python train.py --n_layer=10 --n_kv_head=2 --norm="layernorm" --init="normal" --init_std_down=0.0965 --optimizer="soap_variant" --grad_clip=1.0
Each number is 128 + 32 x the weight over its row's rms, rounded and kept within 0 to 255. Layers, rows and columns count from 0. The size above them is the row's rms in percent of the matrix's.

# layer 4 attention value, 64x64, rms 0.0672, rows 22-63, columns 0-63
size [ 96  97 104  85 107 104  94  95 104 102  95  95  84 102 102 113 103 112  74 105 107  89  81 124  91 101  82  91  95 109 108 120  97  80  90  82  95 121  89  86 109 112]
[[193 124 127 141 137  83 123 145 128 168 125 113 150 100 136 136 123 171 138 160 156  71  87 121  74 120 129 123  78 100 126 153 123 139 104 146 135 152 140 112 162  62 171 105 169 135 153  47 113  77 215  90 145 134 126 143  81 194 104  94 137 124 115 122]
 [116 127 173 146 155 155 147 120 141 107  97 103 140 165 132 146 162 106  77 175 118 119 140 104  78 114  68 117 175 115 180 165 172 155  93  83  48  93 115 137 109 113  94 133 137 118 125 168 197 136 134 138 100 143 137 151 112 123 130 108 197 180 133  59]
 [144  65 160 138 140 133 141 108 159 175  98 174 119  72  74 120 178 136 101  74 130 122 143 164  84 148 196 116 170  84 143 130 172 148 144 117 162 149 141 122 116 127 195 123 125 197 143 122  88 106 180 113 126 127 131 169 105 113  72 114 155 120  97  89]
 [ 72 142 123 176 123 186 111  71 100 121 125 130  97 122 138 122 131  56 139 136 101 140 100  76 105 147 155 101 118 102  91 134 148 171 170 183 128  96 102  76 152  91  97 132 165  95 102 163 141 128  58 159 119  82  90 122 133  54 107 119 127 168 151 147]
 [147 109 202 190 121 110  76 183 149 131  92 151  81 106  74 135 108 152 107 152 137 143  98 117 135 121 186 131 123 103 149 101 185 108 159 103 137 141 169 118 142 153 145  97 103 143 144 138  78  98 172 122 132 165 201  59 107 104 146 122 143  95 161 169]
 [154  86 142 118  89  81 136 113 145 114  59 175 127 147 103 167  94 194 109  76 101 115 118  97 152  69  96 200 168 155 177 162 124 179 129  94 137 125 128 144 102  64  63 115 108 116 134 105 142 151  92 142 126 163 159 104 150 128 134 131 119 152 141  91]
 [199 149 127 116 156 160 107 115 141 124  66 150  75 138 127  73 149 122 181 121 110  59  95 145 138 140 163 125  93 155 152 107 147 125 149 174 121 149 108 161 144  67 120  99 145 168 132 131 169 115  85  55 147 107 113 165 151 112 108 188 175 116 160 168]
 [145  74 164 138 116 135 207 118 145 123 177 139 131 130 137 184 114 156 168 131 154  67 181  74 105 131 195  79 201 132 143 119  98 139 179 144 155 173 152 160  98 175 124 117 157 147 168 113 109 144 140 128 120 117  97 125 143 120  90  81 128 119 110  86]
 [154 112 152  71 140  62 115  82 121 170 188 142  86 137 157 105 163 106 107 153 101 146  78 173 113  93 198 116 110 154 132 139  93 194  78 100 131 132 178 107 154  87 121 118 129 115 156 114 107 146  99 111 183 143  89 156  80 115 119 175 144 157 121 113]
 [ 64  76 146 179  94 132 164 198 120  93 157 120 136 143 132 129 104 127 129 116 136 106 114 167 139  90  73 107 146 146 173 118 111  91  85 101 170 142 114 161 177  94 105 206 159 107  99 149 152 135 124 110 118 126  92 117 131 127 110 149  96 217 163  92]
 [122 143 119 153 198 117 136 123 109  85 103 130 112  87 138 157 155 130 118 103 102 146 150 119  95 214 145 111 116  93  88 163 167 111 204 162 119 207  82 160  96 107 149 146 154 178 140 144 101  76 169 125 105 111 166 122 142 126 127 173 120  69 129 116]
 [174 100 128 189 130 145 158 142 144 135 159 163  89 164  99 123 131 106 133 127 151 142 119 138 148 121 149 173 121 131 155 145 176 123 194  77 108 185  54 142 174 140  86  81 104 107 163 140 117 116  52 131 115  93  65 148 126  80 137 137 158 103  96 172]
 [ 85  93  94 122  86 140 119 100 116  90 160 152  92 120 102 135 122  76 121 123 141 129 162 186 186 119 184 171 113 126 150 145 120 199 136 116 150 122 120 124 148 155 126 148 122 136 114 194  82 123 186 179 120 115 163 138 181  76  90  72 105 165 178 138]
 [161 147  74 114 152 124 143 126 166 104 111  85 137 110 117  49 150 215 151  76 143  78 128 127 108  95 123 129 123 159  67  96 141 162 137 148 173 110  98 164 116 111 103 112  81 125 154 166 164 104  96  99 149 136 100 168 155  98  91 145 149  64 117 167]
 [131 116 121 135 119 127 172  66 115  89 177 145 121 173 126 127 135 107 175 114 112  59 112 148 170 181 169 177 165 116 159  94 119 150  92 117 167 139 128 153 100 129  95 110 134 138 128 132 103 198  71 214 112 125 122 115  92 106 167 110  57 118 126 138]
 [105 128  79 110 121 128 114 176  84 122 151 145 101  97 100 163 162 118 102  99 172 148  82 159  54  89  68 109  70 157  77 170 146 100 131  84 200 111 129 140 156  74 193 150 137 145 119 113 139  85 121 132 128 151 150 135 132 107 120 103  92 116 102 166]
 [132 156 166 128 198  90  73 134 120 114 171 134 103 159 117 111 126  81 108 193  97  83 184 156 120 111 145  89 115  83 183 152 215  97  82 135  85 129 157 132 112 127 126 192 120 105 124 144 164 115 177 121 116 102 120 110 108 123 160 162 118 118  98 107]
 [101 109 125 177 103 148  86 104 146 166 125  44  91 170 136 139 134  98 111 147 152  95 132  68 119 136 151 133 209 144 161 117 121 106  73 156 127 132 159  95 167 100 123 152 180 138  74 138 146 116 163 130 105 178 140 153 113 131  87 185 144 134 196 140]
 [135 130  92 146 167 159 140  87 149 125 124 155 155  85 104  92 144 165 138 149 104  81 148 111 155 127 146 120  98 134 199 177  75  74 206 144 144  72 116 118  87 127  64 167 161 152  70 135 119 178 104 169 149 164 141 109 169 134 115 110 148 149 149 114]
 [124 111 133  22 104 133 150 114  88 187 134 101 107 116 131 104 150 159 166 121 124 133  65 114 136 151 128  87 191 123 142  94 132 148 113 157  83  89 136 109 128 161 197 116 109 168 131 127 123 121 121 106 135 125  75 113 124  69 157 136 142  53 104  74]
 [115 131 153  66  99 115 116 140 150 101 105 132 123 118 101 131 195 133  66  98 128 115 134  93 113  93 140 140 160  96 126 181  98 188 135  22 150 114 127 126 106 127 131 121 148 120 123 174 140  81 135 109 150 164 154  62 134  92 172 191  81 134 106 101]
 [174 183  89  99 152 142 115 157 121 160 126  59 132 111 115  92 154 118  94 133 174 128  68  94  65  94 123 137 103  57  91  95 174 130 157 101 126 131  92  90 133  60 128 141 120 113 153 105 121 101 170 135 120 122 133 144  49 135 120 131  79  87 115 118]
 [151 123 116 130 107 121 110 183 129 120  44 150  74 131 116  85  93 158 133 134 163  85  69 136 141  77 143 158  40 123 139  73 136  95 184 126 137 168  89 127  86 126 144 115 182 124 128 151 147  92 185 107 109 107 111 143 112 155  90 126 122 158 160 100]
 [ 98  32  81 101 125 137 187 141  92 137 170 125 139 140 117 164 132 142 133  47 144 106 104  96 147 106 162 127 207 137 164 104 127 171 150  87 178 162  94 135 130 165 127  96 111  84 174 133 121 110  62 126 149 133 110 141 122 108 131 164 100 117 103 124]
 [120 136 135 155 130  58 170 106 170  99 123 146 168  91 136 121 101 166 164  82 151 122 120 187 213 168 145 144 112 126 110 136 129 149 137 130 126 106  73 155 144 148 165 111  91 168 124  98  59  80  96 113 124 108 177  96  95  98 168  71 122 120 104 166]
 [121 128 208 112 159 177 116 147 157 146  88 122 122 113 108 164 101 163  98 185  50 108 120 145  89 160 120 107 155 106 129 128 218  98 137 162 150 171 128 138 158  69 142 149 165 143 115 141 174 144 150  97  88  95 114 127 134 101 101 130 178  92 127  90]
 [133 134 195 112 125 115 133 108 189 148 186  82 129 104 150 113 155 115 127  86 148 140 180 120  93 156 131 181 102 103 102 109  89 128 118 107 140 212  95 143  89 128  82 138 165 103 176 125 168 115 120 153 157 200 174 151 120 190 106 106  96 135 134 110]
 [116 137 149 130 123 120 123 141 137  90 142 148 178 144 125 181 192 113 119  78 115 118 119 132 142 107 152  59 133 101 189 118 167 118 124 174 122 110 130 168 158 131 107  82  46 119 131 147 139 148 168 135 131  71  95 175 162 117 112 166 195  95 172 187]
 [141 139 162 130 138  79 139 140 112 138 148 105 137 116 126 107 138 136 137 125 215 169 116 169 147  92 178 182 138 165 171  70 143 120 163 108 131 136 103 158  94 101 134  64 125 189 172  79 194 143 138 102 124 143 165 139 117 179  96 149 117  67 134  90]
 [124  76 102  94 163 152 129 137  99 178 129  32 193 142 124 121 119 107 167 154 120 105 157 118  75  85 119 123 111 136 152 165 151 150  99 100  98 161 141 100 139 110 121 138 145 110 127  81 115  91 183  86 101 137 140 204 134 184  79  85 116 122 159 141]
 [146 123 110 114 131  85 169  58 136 135  61 131 109 112 116 150 150 161 160 131  99  90 135  68 147 134 145 124 127 122 176 149 129 140 113 125  88 139 133 178 154 117 101 117 100 131 159 191 173 118 107 119 108  69 133 125 156 159 145 159 181 132 245 111]
 [102 148 144 102 136 160 123 133  73 150 147 122 121 156 133 155 153 123  71 163  84 176  85 191 148  97 151  38 164 149 130 122 168 166 188 156 119 130 153 127 132 139 165 108 117 128 137 155 205 140 119 124 109 122 122 115 157  83 154 144 178  80  72 151]
 [146 134 171  89 163 117 137 188 102 159 180 134 128 139  80 108 167  84 148 160 114 134 150 105 139 116 151 107 129  99  95 174 130 151 131  85 116 113 158 157  88 123 113 115 151 193 108 187 111 107  89 134 168  75  84  99 104  94 178 104  60 135  89 177]
 [107 167 111  62  94 123 163 101 138 158 124 137 107 156 151 153 110 178 147 132 107 126 185 132 134 119  92 141 132 115 140 117 125  77 131 142 162 157 105  92 182 120  98 216  78 156  70  95 147 121 123 176 181 129 150  52 159 124 172 131  80 143 131 132]
 [ 92  81  95 203  84 148  99  99 132 181 129 108 107 115 133 152 126 160  41 108 101 122 104  86 108 168 116  48 149  87 118 120 108  85 140 105  69 137 169 124 150 167 159  99 139 160 158 133 160 109 147 129 142 120 150  99 128  92  81 148 108 106 120 171]
 [138 158 132 150 104 170 115 148 143 173 170 109 159 164  92 185 132  91 121  53 166 105 101  70 115 112 109 143 160 156 122  96 111 146 141  99  90 117 121 122 142 170 113 124  85 130 131 146 170 109  86  96 120 123 174 203 113  97 142 207 111 185 161 144]
 [125 103  56  97 130 141  67 111 160 189  61  66 132 125  74  93 107 147 110 114 151 126 121 155  88 115 163 115 198 171 121 161 115 116 148 106 116 138 109 130 109 122 119 142 155 111 180 118  55 102  95  94  74 175 163 127 132 101 147 122 163 121 107 132]
 [ 85  63 140 148 124 112 109 120 108  61 161 135 158 136 127 107 133 118  95  87 107 145 105 169 148 106 102 154  78 166 155 100 160 162  50  75 145 135 137  90 132 157  91 126 127 104 132 163 128 122  96 149 197 195 129 160 106 102 121 195  96 151 121  93]
 [ 72 163 126 113  87 146 169 103  68  95 144 226  89 119 123 163 110 131 145 115 125  54 130 112 165 124  96  94 124 118 117 112 178 111 124  69 142 164 180 138 126 128 183  82 102 187 126 103 147 122  90 134 115 109 134 102 111 114 131  79 100 159 124 113]
 [144 118  65  81 171  78 140 125 131 158 121  49  74  88  81 192 115 144 165 195  64  84 147 149 105 161 130 102 157 165 105 165 102 117 139 104 117 122 126 172 153 121 106  61 117 105 113 129 103 119 118 178 126 107 116 104 143 103 149 136 135  97 133 128]
 [118 111 168 119 140  82 158  60  84  99 117 143 153 136 119  94 101  98 138 103 154 165 136 123 155 144 138 168 185  73 143  88 181 194  90 168 125  81 135 131  68 140 131 111  71 183 142 120 149 148 148 177 103  94 105 127 123 127 125 179 164 111 123  84]
 [148 113  66 132  97 167 164 137 153 139  74  68 144 124  97  70  91 138 166  89 126  92 137 124 122 132 151 137 135 163  48 113 109  92 125 125 150 174  81 119 152 116 107 123 176 149 162  98  95 122 136  97  80  93 175 129 102 140 124  41 125  90 147 149]]